Weights of a small transformer language model: untied embeddings.
Each number is 128 + 24 x the weight over its row's rms, rounded and kept within 0 to 255. Layers, rows and columns count from 0. Numbers have three digits each. The size before them is the row's rms in percent of the matrix's.

# layer 3 MLP down (transposed), 832x320, rms 0.14, rows 709-738, columns 160-319
093:157131147160157107136159136086125110137093152132105139154167153111131124142142094126092116134094120170109130155123147145184109125087119181120148180149150109135122079098134129141134128189168128135156123081111128175124082155116129170103049149171153111106087105124127125077168141129134085144123097131116159146162147085091127123157129128122132133103138149091128102087164138159103110169115087128121157138152118139136122162101149084102111166150127134125141090137117099110148132133137154
098:110089140123142136134145167135124123119123133129125147152128126117126128118167165104089149134082152148130160140121107133159146136174175109169113154128145111151108147081164154172098094147092156085154106120139121143086158122173156114124110126115075151143133146148148069142131140180141154061110199106097143129126172179104151152158115162156108148125123083134129096136151135110106133137122113144116142125139129114158152120104120156129161119148160150111162154163125130165112150166139108
085:115137107127123113100090130158133170115137110150108123136149130133133138155164137129114106087123098140107131114127109130148135125098184131144094149132137194136174089137135113123144108126114148173146121116160140120102152138162118086152118126168146150117128094102173147130116110134119170188140142139117122129099098151121146137151136102076143141144126122155131154137125128105139141130128150090152134095083068154087143128125191147146123109114117161110127074131119081089134075154108100
104:146159128127124111132120099099150113130148146114132116147099150135100146168146157100148151067140146120102115129133119115129115165106128084135146153143101155124144148118139141161128133131155101171162133120157092117100124111135131145127100122098101133080163076158198124131150100115159142093126153090100103090085103139117164132118142145137157111128146143119140140129131134140146124105163110107128134167108101150115121110140114122115129144126140151155138055168103101133110129093140174
098:082126100094098149151127116116147151132125102154132116145117156109162140136105144112100137142141139144063124152090105160156111118114145114142105169103088127170161152080141091106119155134152120157093138119105135107130146131111133091181177155128109125135105122142145110131108126119151089115106128101139120085132108151096145114133127100134132133137130117140133130133154090141132096148114127133188118079151093167115138069129102125128159138114121144109173119103113148127103150125144177
093:131120113150141154129140113132118109128130122155116153147144144130107138165112126111111119138135155129183114127096093095102120171107128140107168102139117139135105131126146100113135122127101137139139170140144143148130114104137152125129134123158142103093109125113153140144162152161117122129140154197103163131105116096112180139111128129165092109135115100101110131140144103102165088145088144117123128143080106086113145114122146166149125123121131111147121172069193124087108141068096147
091:186082112135111097076131127161129134098114094155142147090134115107135136070130144143137092113095149117117154129124133135140141107175137129122076106146122142150133116138131127135066131148161116154174158149141105111165151140132130174120100140152097132128060174102142104141151129128105119149148105142104126097117149117153139122134140154126133089140120153140109115145097154108133126117143137104154090111125140119147133127170109084104127157137156144144152134143130166137110176119137125
109:142137111137111149140085153113160156150137112119158125121145170135148154151129102138117135175151125100161137079102153133100137100115130116105112136117142153139141120167120110126117162124134175167128143131200097133169129088087118156160097154143109134200171152151118148102087093113112140120120122134115120100143088121164097163164141077155126077149135123101118121098130099121150121154140097139134113101128147128162130139069111142107132146105110161104147116140093150156139095157087121
104:169136128141113113126130143101139161132147140106118132148185130097103176172120110133125149092110111125084156146138136128111130153130153098147156158100168145144083113167118135118159143082129090111109165095111129141121119094129109113083154087085096182127125076142113151090101179122115113168108121112138115092122109137153102131143136124170121168133095122107161119154166150126143103127127146153124105117129099131145111126122152117111112104123113128128145119087092154112148125087149063
106:081140099134177119136170117136125087107107078148131057129134100086134123167109159121103121101128137092113151144111141134138107104129161115118155150121102171115142102117119154125155126119137134128124122139157146095124133091127127149096158124159123175145138136124123129145126117107130119123115142103127136135146115128108162116123119150084125152158094107127120126109083113080171102102134132169133128152132135134171148124111148136116073128116140099147178097093184126109099122152129156
068:137138125155125137129143165147147110132109106157109069114174132120131160164170130132115132174094175156123158110145110090166156163157136143104126114148124154116110139114140126108132108145118135106134106121166090111094119142143107117120124131125149128101133140153182136079162140138130158160127075104155112113152110081095162121152138109172092174116161130141130125112122100126122149184106086150087122149118152150091113103079150129133167154061136144156130130116103123122100127154123112
105:099122118112099107152106111119067109120141151122155137130120106135072112105158143144160162118149127107159162142156082145130124150135110151136125192119118138110119135135138151093151086088161125102101121112125118083117149121122104137111166129135146142119121107103163149152104084180081166127131141106157138117160093122116099073150146119136114152174126122150138176098116140144189112123132108137110124114115167135148166149083100117135122153133145169108137154093144132095134159164158060
099:125131122143130149105109137142116089132152144150131094120131164119113112138111147123135206111090144118118143101130102160146111138180111116106096128116131153145139142172095128145110110118145135142097122148147133151107088154130079144150114135146150171133084132157155096116161113132130102162081121078093095093075118137141145122117157060131140105140137127143146130133128151087103140123130093134130185101104120150163107107117180096127110080149107113088089129084112133113131139135119145
105:154114152149110106111158157114139107171167156133087109161154109116140135132129138146176121134110144115138107153125174104131122134061118107152141144155077156144153101115104125084128117127158122118095124125144127179133137117119154158090154088128138105129129109108117137100176126122122121074134151108172135185128125133105128143099119137138137128130159114169153120155112141123100138159119107146137096105124063142162152143098121146122137144127116137101113127125155118147131123158182133
102:112169183123087115122105120132144120135130141184163166113156116109123129151112121133124132114112112140178143130111150166155120138153105110162156085095147117130104166163145086117114122193140086135163116111137153087124089120169172104157108089121118117109079113124092141111133134140137090155169107134129145166179097183104147132131158140114127135120122130113094144105107116127096090144144132086126144164091083135129103116123120134122196127111126089106118116099143119128190140127113120
098:126143097141156081125097116168136130122152163111148100124123113126100110114153127129093108148170125117080120102127123120159131114129131163115109145127145179139155153128112095159081120145118106172120103123146130076120111165125104163150111117129133146111100167123118112132148134099126171127143103134152089105109106132158165093106149072145117100149103134168150172090161120132127094138117092126138092127118129159134189154127175175139135118111152128116164107132101110105137097131154154
078:155179145138130115115149145129134145114094121131136095138161113121091142158128145123108120117125135126106115151138124096136133161104117147126137074153145165103110121128142181154167115125038132099125096106140109144100128123135121125136111116166135159087114113096147124115138095150067134155097026081140138112147116102113140102154191099156102140131141121111145136143133069152107129132094112113108140132113127146095121097144134100120147114140081134116071134131090159128121099152136111
098:092146115161122156067131124137162104107139120077098131151157137121139170140079111138114120118143156108136165105182142138135168147138135158144117089166153152111147140149107176122132140144129130235111182126140112153140112113105118102131148154174080158150103128179108180114114102149162122087140130109125107149107154143111108090104120099108105117167125085158122128085134128150138146161099143135148130111107118135132141124089108151134074158100115111139157130098120124147146153129104154
094:072136121180155151126145158144170131073122177161122151131131137144151121100136140143143166109115117185130125137149129111137119136106142151123099103132136134123106125055146121144144167103143098125125108151147130090121124096142129140131144166120150106108159140155083132119147144112119125115159122149139118107107160091157109109133123120131166137122113166086117086132156128145130119103125117121154154145137115082153128115132118186134131132094127139135106131130120121166093119099165107
100:149139117156134110118126089099143138114131127090143104205135103116126172117157146139120143159179151152127119136125106105173123118136167136152110128131141120132133126152151108117159118118134151128139152131171070132130148126097145140125153084177177100124106139126136106109111108120117138120119077075170134145155119160133173131135144085138101122178137125170164117104095131145098110138138134144155104114131138118118125115110145130139146084147158142107136149088176118125131103145150107
104:130093109141135127138159120124131130129118148136141161118155069162114113139112115139130133126095093162150138191130153133113131151134132150120140122148152146128126129128101161175140102152117151116109122166124142132124110182141133105148106147113161069116099133169143123084109121149139153127126160150106143142115112143181136199143170091133100119141171081143142126133099104135115112079119131191108155119136176074143100115130093115118104176135092126122113116105119143080130121108106131
093:123125121145102108129139156157105139114153086121130119146149137142117146159154179140112125098132114130112133107158114141126136167155128139156140172153160175140093152121109116106149123148115159160134113128147148109139121110192110135075119153162103150136133128124141142142134120125136111158135125137135121118091119109122132072139149134110134144155148141161155107124116140125157149133113137109110101113142143096091138124085121140134128096111123123130153117146113145119099181158143125
101:141126149147105138146157159117091172138124155115147131144081144140114125113164186127114146143111166121175125123139103135091129120165155130155110158124092088106149121118110099179101129092124104148116099096141144142150070129148180152114142128151121138088103168116142101127097111110118141125119168117130126127132153121129117186086123115109098094125137117151114121109126121164139131136135097148121161128139165157133093096098114150127082181147118119085099130117110131107132124131145144
096:158164083130142140123147123137140117102104131129128154106166134139154112088121141138107125137134120134143140100174132125153110128139117196159132154089144143132171119129156145167147154111122161075125148094125139168126143108159178144156157075114122117135142123125151153086141113135122095173151055111138108119118129110140129062118131114163150129126147134142113148097172115151129107150103114167142122143141116125130110133153124141177143127096137117127081071160122122133132151131102125
100:138106152122118109158178165115145101119159140117135181143077148114146157146192098116148181116118138167116113143113123127128101138116119151131164150163146156133135111174108145137120118164126140133186125160142146157170112141130110164155125129156116164139124141124158104147088102084098151127106119136123162148133146088147139123114146140146137119147107188144133124122126141165146110130152129165154173141127161144107093114129134115100143149086148118106139124143133098136084144113184106
097:129135096113120144147155113119121127107096122149100152100114149140084093127127082145139139134089138132129132162141107128122108143133139143152161136156147144103113089142123162139149141178109124075151092149111127130116165106122118135164111121138132121139173086124100172138105150144104150103136124185180144115163154151131125132151159160142116157137089118075109083158148139127130159122093124121147128127157120150125110118132087089152085152152183145125129127139101127104124178155136099
092:123162162133066135126182115134117106122109126138085133112081116135087143155105120087150126140081104134135117117106151158124143158119135116158154149126177127099134177135142157119082113109135119144107146108106126137114154145089126155130086125111120111103162096122143146105147107141139121134148104111131085121130121114100139153103166115092114111106096140094135137111117104157091107124099123163103130083073146171123121148123116162119120106107143134121106117115131098087138158078114134
092:152127148138113113136129100170110169091105161110122118140116148115096121122120114159146153120116093143097133145116154133087167114115143110127128153136145159107115146103139099133074125135116079110098133097148107093091118136097125138131138169130138150123133161139101125074109103107162136137090126121122174141073155106150111156137115140107155113156069117128105111097062168147113112165153126112099100092120155132144141151147140102140138118196090121095079111120135175135102137142117144
103:125139146159115150109149121129143122113130100136099117145167123178145113084137122130128122088130147110117091086110145182099124162089138171161140099091134107100122136111123112114091130128139144124159105123170120133153089147121138171128132157125111098103102180197139131131148102106119139150116078140137109122112141143112135132088107129129123118110138140104147128145120197150135165088110104122140119102171118156161101109141135137131160121095122152155140137113094151132120140161170110
103:111135104150178162090092088117134117122089127108140117132137096085134103123156141134127143102132083142121122116138148130182155131131080145172105138169161117112155137129129168142127184185109151115159171109085097138078128112130127149138107118131146083092136111103128128103125169152096059119145115126135113140119092110149148118119133138101133161169147120111115161090146145158146129100146095122161122089145121074133145174136117110139127100125072099091111127141124133116172094091151127
# layer 3 MLP gate, 832x320, rms 0.151, rows 710-738, columns 160-319
096:155108101140128157145086090102124141136102131116172129056127134145150102121115097103189070096126115109130095105118128117122103156155124107104103100137124102159149124150132110091150157093147101107132151114122121089160144161142122124140114154142142156112104135136106127099108095111119141134105109141161074102130141123145115128143142120172129128133143146155117111146114123165099145078123140112064121133080161159109130124120125136173116155102136110159142132152094125141128183136132133
084:148124104110104099175139117127082161066125138150154120148098111104157089125144103110104083079108152155130146090143108135128092130120116103136155114088142140136146128156168099148133132102148136136108172156076142099107145089148108119081158118130103123169128123146145062119121169107139128093134116125126169125160130156144121097128128112095105144117123093141116135082129076153124132133144097122136132128105141178158113155130130095119150136150100123130139094107120130126114127097136174
101:122132120111121170147121101102153113095166198128164133108082038158117099191151122117152126169125091120112112152149129168168086119106125113111128146176117125103119101162099147134160094096159119114125141105055107130151173089151124132154113165128111141103145127124154137169141119110157172126149106160113121135119099148143130122126125151153148139101142134147134135120125120094107120124139151131156129132120111118108126071122106120149141157128164144108131120096150079143099157155154126
101:177105092099142130133149149144106116163104100113129130133127138129141100115138106171167153126129148144118139108109128102148133102107127141090121070133132121118119142139114093158082078127119109159105165114091114127096123139110141149162131075125161160096089161168158182145142137130101126143138106087151156151103149150162151135141183131151104113079134146136140102082127123106113119110109136135119098133150133135104132111152116069123104139132086114146164125144102119125123157156149108
095:098101121092100129150117173162111153126112133152165124134100120117108132148148111129107166143139113137120132117122086086134121150094106077124116148153128141114135098109136141190135099149118118147159110115092099135109133134114074107119107091131149112119162128068097146126128130143098084141140180151129169131169061117113121104130116164162110116111148108127129139152133108124123120143143153121133123128072117131143165124161081143117152107110150088146087153156117100137106145174141132
091:151163110095161135147103155167160137113116127116168137120139086150139113140125127148115132107113105123165131143172104119103100167102145163104091131110128144109143142167080142092138138103114144095071132135144146147095137059110120102150092140114157146121155087136122107102137092140152172114139106116157140131146109086128168099157137107116153139131131135164126117120127154084128118173159087121121158115124109146166123113111078109120136107101104148127068180112144122163168158155117139
108:137144165133100162130117128103121157131181144094115164160131072135135150116124168109087084107134083104116107149146105138107167142093113123132077134124133118142100147104140135157110128123130105109115131160130105128112092152097166152147142106111139116155113174117122131130172152150132137122127114117088143177095096128098131126095112135114116152102107160102151115133098155100114130124119127128118122138161139172124169116134097113134140096123137131148157161122118111127084157155139150
100:101098110097148123123160121143101106103081082143088101156084126124131146147112130171120103126122118108168161116100141133096109106118130114123111119155128117173078174119123177101155122116135161143124132126119122143135146154155119115097111145075151131140152127153082092174125112129178136139097114150093102121196138139100112138074156096178145143133140126153125083117127123145127155094094115106127192138116186106149135108144132110146135152132136147116113081140143121112118158136127140
100:126162160139131137166108135142123139156138103124145142096111182100099127139100149122133104131097152113134173128168147118113131097119122136125088189127117136119139155154128128092112143163141138146150126116133144151171129114172165124165129120098121121160143131118147152113174097116112154132123136079141135104134108142110129187128152119147103151125094123149132147094105103137128149120139117130126162160116147157118101081118081148141159131117161155105102124163162118146160124162113060
082:112133109102141100114142126169122128125153147114144128132121125144128120105162086141105128090165129110105127119091115084116105121136078113118128146143134108108116134107109109126127086082152112098134137107162159143092134093140147142107171098166160109142115129087124129121151094122118145125104116152105091107123155171139134148107190109133151111148161112164160094105146097146114120137144121085118112094106123134170093151103113130116114061131169162161129110107069128133127118134114107
099:104161197118111125132056147138138154139094094059156133132132097103158140137102169109147129107101119144133138105106115082148165128118114115108109148151146151125096170115164133130136127112096089144122167146133125117143157200120128133084132153124130125114109091150108160111124134129104091155137119139161136158125112115144103162110128092107151124128134132090139128109145149146120144143119134136121125116112118128130148099160105111117141170126124140126097136165128188109152166151096134
101:143160160126144109151144100115113101138099076122084115168086138118111095113132091080161142173145149087162096117117131167101103136141119088131114114173140107138105084155113142119120100138140123117139158128075133118134103118116137123156141147126112126123154137107074136109134128129128105142128131109131132137107096071111102102158177118110133151145137140200138152114154103106151081106147147132104135150123136171159181152122124089103099109137119123107169148147097149136141169099148095
106:120149122136102112111130170106112085139133111128106158133078145158127134140146136152154143123101134155164072135125116104126093131138128108091169163124118100134125123135182106160137107100131138103138133129168130108123155120136145128148103124140132125090152112147141159116130104137125108154127177117114135117099126135143134165084146101117192107116113173125160162121147121106117164157127143219100149106107113124090108109145088094122090093081135147113135145090113159142125124133170149
105:112122136166137108159127166142142114136138140132111157133133173130157163195095103087112134111130121155147097077123171141106122132121108131129112142099138161170127100124177108165123114095069135128123142152165149129136160134119103112126121145133095168095167118108092130122093137114149106112134168118165136147154140105142101113157138086106112165108127116100123156097103101116108136159123156145118135094088152123105105114143127117151106149124121110105134119113146115119115184128153122
098:137084138119127128099141127099135102121128085115128190148113180098147143094100110143190141107145162154133110169143102139140137143144181113134120088111143099129071143104146119150161147119085123097134146145088141108109108102112124146132126115118087135116101139100082172124107121131091107174134106150137127160148121124131118151156133144136116162101150136133130120119087112092147131124139144176135148161165113114133094137080102081103133117146161134143141143121149198126098161125132108
086:105156120155147115104130077125097134107143095122110120157163115100110135169118142143107114136080122108123127143127154136139081149152079126088153103114128114126114118146094130108100117155088116120153152096130097128127130109159130134117117084158123174097126095126142125128129149138082127095130135119127115139159139097116106125117121127107114137146123132123116132155098103146161135125145104115116127112114134162136171102134084102160108149120165155124124159110154119102153166140134139
098:097146149158127116129069128127155143119155137111064170142159138163121130129150124128096127142122115104172157096163120116160063139132119142102157101149096140097120139145114123122109106140103119169120149105136081131113125123098130157126076157078149164174148127147129076119122110088074110123142151155172107102180126134159118133120113123096112128147144121169149137170112089172134116123112132144194115124125128139132096161145123130097132112109125106124140139111170085152130161091131151
098:123094159152109147136120094173111166127126118075115117119155145174153133142110107130129173167161138124095115087133142135081114149133099130143118186124147102133099170097145126107116109093115164169146139159132118097144112121160122152149154118105146151104179128144086184097151108114120118128146132148130106118142140099106132123122103103158165128103132073124095155126136107143130116130135130141121097151085109145140148148111106137173146155103135121132088142149093139155107139159114092
092:118124142162155147124155149118093144124135099126142142113154122139122107090128113093123139135155140121124167093104147131120073137144112145117182140083074128177128145114104144180082134093089105120139111134160174170121191141155106167105088202117149159089131111146126140137153092158129140126100179155103135097076137110138134139086099098093161124103138158089124100132082128124183143110148144147151145112171142135134160130104148157143109143111094092144104149150145088115120146130114147
105:120145182131118124110161146122127165091114107108124136138134168155089175118143148166169129141169122135138102135124097114146168129109143130134118148133135090130121119119104136097122067108140101077113123115113138142122142122161161135126162131114118157142132169125148117149133122088119086095142110133056141137129106099131164114135128108164134109110066161150159154114161118151174172107135125125121142153148122153107109129154137127137091129151161162113143148100143103141143122126119146
090:105159148086131149177087131126156162151173137112139087132125132133111126148150133133117085116122129119127120117116145122140109097164126133099125133122127120133147158123141131118113112120122157131130107100093128149147138122131141152133104100121089102090102116126170144155112136130125117126147141109094124122128134139113135155134117176110106046133114112172070153140155119133186131125188146125096171159082165077098171120132155103131129109134102112121135112104134116100147140139065125
100:108112117134118100159163116132119137134129173105085153131140093068114090161160117177083126137146113143158100158130123156090134110119109140142110123174165117141086138123132161139136116125099141121163113105128128092159127116181086143136127091122157175116133122162171144135155131129133136122151112074142093128113061136100139182109156119073106131119133085121136115110098166175156129136124146102129126178136106166147125143147111121128126131125117138158060076112103168086166110109156140
098:138106159166131160110129113187143134154086098121121102145154163164134103123112152142104146170132168132122137145113131141116101117136113092137116145144128103095119144158113163156076139118124158125111120114101153170113117133140114137104133110138164139158134152134111127146134163117086129113122121152129123116096126116114108133103109134139116121172129177141086101148110136095164104095124134122145102135192125107098085095111119095109124093140116146124118136077128051132163141113117118
098:125112184106133134096123167153105112125137106106113111100135116145134165127129125178133132128131117123144162141073114101135139158156134194143074125117151119111132126163123141115109124154120143125097113158097198146119105159127153151121145117123127157168130121091131091100146154127140172172129118152098152087171111154126115186111149124085114106141084135156161082126114121106122100141146152115139155095128141144096178151158104124105132141111115150131146115133084122141157134134131127
098:081153136115139121122138147162188138162178113150138136116159104162124138082156156119119101184121136156137105137118138150119155129133134118128128109094153102122100170157129117128123097110144130101136128098136117143146120182117173129108131140142139147130103140109129102124148098139130128139153116086113143111165091152154102124111133123119114126110174125147111159145144151114104103150115110134152085142161149082118102117128171156125155106090131120098149115136119137111120149158163115
089:087115133131105139110141146097154154087100158125119138096060126137105136129119128144109070111112103097163135126097144118127118123129110168137119130105135103153109132111131106116131154105160086114127133122157113118147125154090153128151140152152103147109146135128116107098145110139129157154149145146150156147151128100132143107103148126155183120162131113137124119108132136140133119105123161098099132114145109098133125147129116167109151130143123102145131118171195129077106138095129145
097:092098136136119141122134095135179119126095142153143135137132105182162134117095123122124153106168129139129148138123158088078162114152119151145116127133175118127082148135113139145138118120132103104154080120136151115149116124132120125111173170123101130127111150144139099144163131123151133133181135109117124142112130105106145145088139146149134134139166119112147113116110102123069170189099151093125175111171182140129135161098085137139135165086093161161130157142154176131135098136146062
095:112142120127120085105130134111116105105110102134163101153113102180131152133141084110163124117118153111109125121091138089114170139191126155133118125124160123173166173111075164121134140113121132115129128152116153147119119119105120122129167167093146133124131132160118110155108129155143088131133101110140169116146098121129113132137127121145087107141119151103156144161162107096142092184124129110139159126111161137100129199157090099142177109075086143118148128126169141149110121120137121
106:092148139126133125121135158122126161132136162140163114137140127158130178083134084136133147129084139136168201144135135118157103137220154112115106120120066136163144125142128132101122136119102159123120132117098124123143067108126169127106166139153118115136127107103133124145137135129097177181162115110118170138131119108082110113151173133144143107104152108139180121109109103123159135094131124150151103123127145120146146125140144114170135131117143121130127116091092112158117134124163105
# layer 3 MLP up, 832x320, rms 0.155, rows 710-738, columns 160-319
097:148114121132146108116135132146114128166128121131144098113151120129166115094116086171180088125143095180148139067131116119078081117133103098086103161096123126158154143143108111110131127091127142139123139115105068148104121125130096135139124119162104152095122106140105161102141130133132123147149156159164090098102113155171146117146135157126140126155140160095131117174128145140081152104136110129164146113137106100166113110158153123121137170137136146165131116154127117122105111123183142
091:155115098136097111094105149118110153109146115147136121133074146136104113121165121156064114148117117157112128161128102106116121107172102131106139075181157135103125153125101130171129151130151109137153119152134135097127156135090087132120109117112134104104126151112117143135129135129104115147098153106106137188176144124122116119140117170119067126122097154102147139127148166138123127154130102101130124129153147103145120109118110127173123135139103158104132167107111144130124169140158115
099:125166120161140140113137129128154120124131179141139157131084143135129117134157176141161110149152157118156169181138132147100124153124118121078129129113109118100147151125121076085141107064124096066123108103156136119124123125156124130112154168106121148119139150150095111133123122172166146140144101151169131164092135118160106137107157140166159114156108120090127143132119170148101094132099150173097090104115172123109107101157145115159117107120177147176126115126147109149121088144131094
101:169106112150131148142139162127132122112118169159127127137094106135155119106115153116149124116113148142161123122093145140159139117193119132113089155151129118112134119152168121121124148165113118107147126110166170144138148117103134094086118108160082117133127117139103106103135159112115136156144094110140145159129112166141119131109101123162085137149101139144104124135160118117124098138129155134101148149121182114107108133164147117134135122132126150119088107123124080179156124149197120
094:109100149117172117171133146156106147098149124153116152105114139142163134133106127125150116134120137142146106095115165084164140133156091125089100153109137131082134138144146139147151123130103130120125127096145127124178103151127125157136131121182126108143143184175125128125131128123084096080126111103141131138122113154150142143150129150154102095173098123134147128155164117107148128099163149080141109150100117157156143117153100144118095123130139138114089088145113095093110088101109115
095:176167133154161101146140177133093117098133143116120142150155065125075095147183167107146135114102132102174125136117122155092128147137139121148133090114147116144112119147137102121129106124115126120132131150116151118132152108138118142149156098093123129146116114120117140154138162114202131134148140145143107178153077136132129109093136179139157125132101113132173121117111117146124133135139115134108119106113129148143110109099087119138125116127140139133153149117140126177146150087135182
109:156146095167159105158088114167121105135156129160123134130139122130114095109139086106118106140111123126103110136093132160136198135146158138130127090128158115163146136153140124093136160135115139120207210158119110120148132119120164147125081116154124131129144146127133109107123135116108122111143101125146115115120107109169121088093077096101132125129124137172142109134139114165150124150140120152105110115138176162091143122141089111098094183145119156125103111091121120142096136097106094
097:161167093147151127173187088138114134107155136193115118159122130162089175152135122127105144123121161149087183118151127134106160192120147120158140138148127137135104094129168110133133111088088100130129146118131144140136120118128112141093109126125098135095137142113143106138084139097129112170156110138151130143142087153104104115160141152147125130157159163151158090146101131129105114127128138160138096128106151129137097096181160086143112136139118125147122139123120144109140121109131099
102:157093170109121118105095136100125100146097126139114125111180155084129164160097135154140160102122138114134160169120112092142129141143127135112149114138059132181127114122093102130117190154162151099110104146116139166116095139075161140097130146108119169143095141143110091132121100142137100113099142098104109123123071092143177123173111130134169130169100140139143120109098106113118110123113139119134117141126124110144123161146171122125107113115110131106131133099180141164137149131150137
086:122148160099135143061119096095154140143166116117156139119133143121135148115104110141131134155124144089156111142157129153147120137141120124122102133152134114131154135134131149131144138146126128119146099103120133130156159099199146146119143142123110182123136186131145142107112129105158076101139157142134126144100140107141163132149096164120108112118108153118169110126125156147122097103158120167135133142158164116113190137154140114134120156159120092136135122112126148117105123110169130
098:154115137122088176100126188164130173127124137137174132095144094099155111132084157157147164148128101108137088112126126148107115124175180156078155119115098138113146135150113145144100106144119104116091133156129118143147078071099133123115114111172128125124109114078175100126164109115151160122124129108150124117163118088146132146133146157131139121095127140146116101138155113116101117125094129097159128136074109174159113155158131096115153112120105148141153131105166076128137151123122117
103:116172113161152120137146122157164121166148153167123129123149118136128138118070152146174147137151109085197141140142130152113137128106133107132164123125125133133165133127117109156155154136115097151170141103133104116095192174097132186128116105080108171142090145107145117144174106138127145137100090127167141168118110099105119133104152162103142112115145120181132110144108151103162139138151130172133101102118110143141127141109053162140134168162155127113158107114167124151107127111146115
103:142093114120100166144122100128128134144117136083074112153123088091108161149149124102115152092133106102134109167122139126127130120104083093106108125121150139141117126128115156108133127122112111101123113143161149119122126131156146132090113136184132118068167120144140122107177128152130173113083121110103149137102120128110164150102148118144088160105145091117151141115106140104123120156141117115076120123168124153085149157150107208145158121146097114116126130123144129120114126137115147
100:171178113164152073093123122126153105118103156148142135146100146130153145162127139128143161127101156142169118140172130154088138143120130133170089165131169151134139119137173107119109187125144109144187143094112174140117135128131139090128046153134123116131113105103128092122137145191098127119138154125122138160139124136103115172156127107150141098081136143156118145097146123169148134124168139118099118082098119110120097129160129121121131100130082110126139142087133126070124148182121095
097:106149091134162144125157124158115140142150131116081067126109143134110161084168095161110090111129112120143107115156132135127121104156121128113101111139142122126174132100150127119113146132152104126142124116156132091161130128098133119114151119131112157112096125157162159123120087169161127145132122157155086107118137107119108169126165125087156141165132131108128101113122099153134172133122115145105117150081088092139147135147106133153093125104157115143154132138094157154101103142119104
094:073121119076108091142151142097107103107144080144149137116066087155120121087124158157122112126116150135125158167139142135160072173116120135164155091116125125103148158118162135113115086125145151118154162150140145142105148159100126104128111114142110129124163147128126109104128122092137134143142132101122151164074121157151115138150126141130136106106090112088069158083135128121095180134146174169130122147100101090142133174110150144093087146157140111099171150092140126145124159119117132
101:084132117144103121149113118117119110120105126112114112124127141119176131118130082140117162137143146174118126116114130132122112123142142083122130126130136112119145118128100184118137092135136135134117109131133102155103171136150111093114086150125135120176113135093130124075119149126170086100109104121154125150179109177158117138117160158124086171116157063133133081108109152166140124149129120085148082155114109089161185122122140114141132149137126165130165137139120150126122102139137134
095:125143163098126087181116155161088119162127103147170114162113147089124095133131082103112124118105125123185122137154136097138121092142122127115117106124139173138112161126123145145109090147131168093118124128109141159079110143102117129132118114127128087171141143160056084110105092184110130122115116116137121149165121165098130112141099107134138116133136146143127114164143167139098142115129155101142112153098132128123187158156140098123145142176154146096132106132126107130133135134121114
103:117170109120135087148127141125137159140098125126142119131137116102134158092111126107150134116137163117110148117145142093115115113106112134126088155107137160098086130108166117114113116164156086164116139068150154123154157093128167111057100161174096115135112107098145117143163144153137122143151159098156165146163125112116070091152164168075164132113129181134119134119119149120124110140158118101136130122142142131130128071138174105091098126127101139158117131113137113137071165113147147
103:139175108122141170181131146144138126124144105133100138104136086132099128143118100109142160111117105147100102151086108107141106123152129135106126057117123160087146101139139171167163151120139142110150119174169094143111115127108150130162042118134133149120146175123148108121121096142116141115119092136158100127101126140131130135091104147121164163127140121134099121167096120089104132096131103109109155095139114112125113151163094139126126115140103108134126132100153180129151152162146101
095:096125142063131176130128059152117168165146091131188106153128073135130159120081149124143095087120143115123089146108106093104134146115114113169100103103154118146130127156115119133133124089162125119128146144092096140124132138123143149141130117134116120150084117124158123172095112126113155132155137095128146130098121117116094161133083144143117129159092131122132137128141137114152142165127158131136142138123143100108094117147096135121151151155150164121151114122160130125134160102125119
095:125123111156114149093124150117116107140142107134126124103099164106107149154130134137177129105109165081165122139146161117109143097123120115100105159115125152123127173161120111137096127145116105112179150185154155141164109108142116113179145103131121153154127136162134127126071143168124152152149105142144145107130117114134149150137141105175126096128112132141140132180083103116132095157133111136132142112106133122166129158135125140078114111111143119133116159096116170142089138113120142
097:104108137096163130157118116136160135147146111167143085095129079113158113124130181172103096125114141113109169128112160127145135142140160121076107113096110113148159171134125155108132113139090126149159151095167115157131141138143115132133112113120124158110132120144140121110142145150118131131123129126153158148121123129081145109132132101095119125168134144220120132179112098123100104162150096123141111081140116161148093122134166143128110120127092090132150100145147169112124104152128139
098:131140127112139087109135099090147127203115132200106119160108152139114167109115120115125112103107159133120134163138140172136091134127096144122115149131127132147185165144110111167160140097145168165101120123121092110171076109128126117120105176146142122136173149162147135123091133154139103110146141064150144120183102157099136101149107120161135140121121097173123122134124119142120135148110184106115115121129164107131115036092156122140135113116135148139156125118142159120130097117115144
098:145098119134115148104084120162137109113148096106144102139160153139111162098139086083129162119150153101122139135101185134097120183116137093152101111137174120177100152118193119159140167161094128176158096120110112156134138148104160098136101088141111144159104143092135120123159125103132152098107096165147131135129132138119132122111158151124149108085149127162129117127141123116135078120172127111113156182097142158126099143119150127128149148131108121110132113176117124145092148121134087
095:145124129073086099139151122123153152117141136107109120122093121129083122113154163154134151104131127127169102095097144107174112135106131079069164127102144148134138149097075155116193200125157151130094136132157122113087135133126124152101148166065114113112183145141148102084101123118164171134149140114123160114108106099118143162114134121116199123149116125111138139137135110144135106076155144119099158156144170119143124074149112123108104144160120148182118127171118131112105139151131113
097:167158107157131105130139110125123118146126085142168156136119148137112141097147119114138138087128129125108113136149094127145143127152181085078106164115088116108143140130178179138154119191101136119131121140087174135144194197106160110116108094155149080118112138129124130137094120126096117097109089088147108125153160146071099085133087121164127157128131139131150118132141131118100109090100148126130119141138136122147147139119118122136161090136108109131137108156120112176139132151106123
099:159100107139117114118139110137104138108131105172126098155126129123120154155183143095087120135114114134178150106128124158133122132173123134124112127117147082127136142112136088094139183100101120124163122177089152130146170115113097124160133158064112130158137112137103157132137127132145107153115094103125101079135121102106098113106113099135070163120104136134141111106152148111119137085173104085157130128147079120156133087107091100110108167113127160102103135120119127136163081183159122
100:148145133109114128173143135113100124125131127144097110101134095142102120103159120109101120194120138145115160079160109093091159084121130120139122091145120073164097153140151133115169146161152141136118096119120114193132102141150124119118159150134127118098079149125147103087108143120144126138090110130077145140154168145149158099121160090174142100116153141140092141135139169120136120145137127136118145093121142108140156127105110084148135151131162136144118146139111093085141119143149151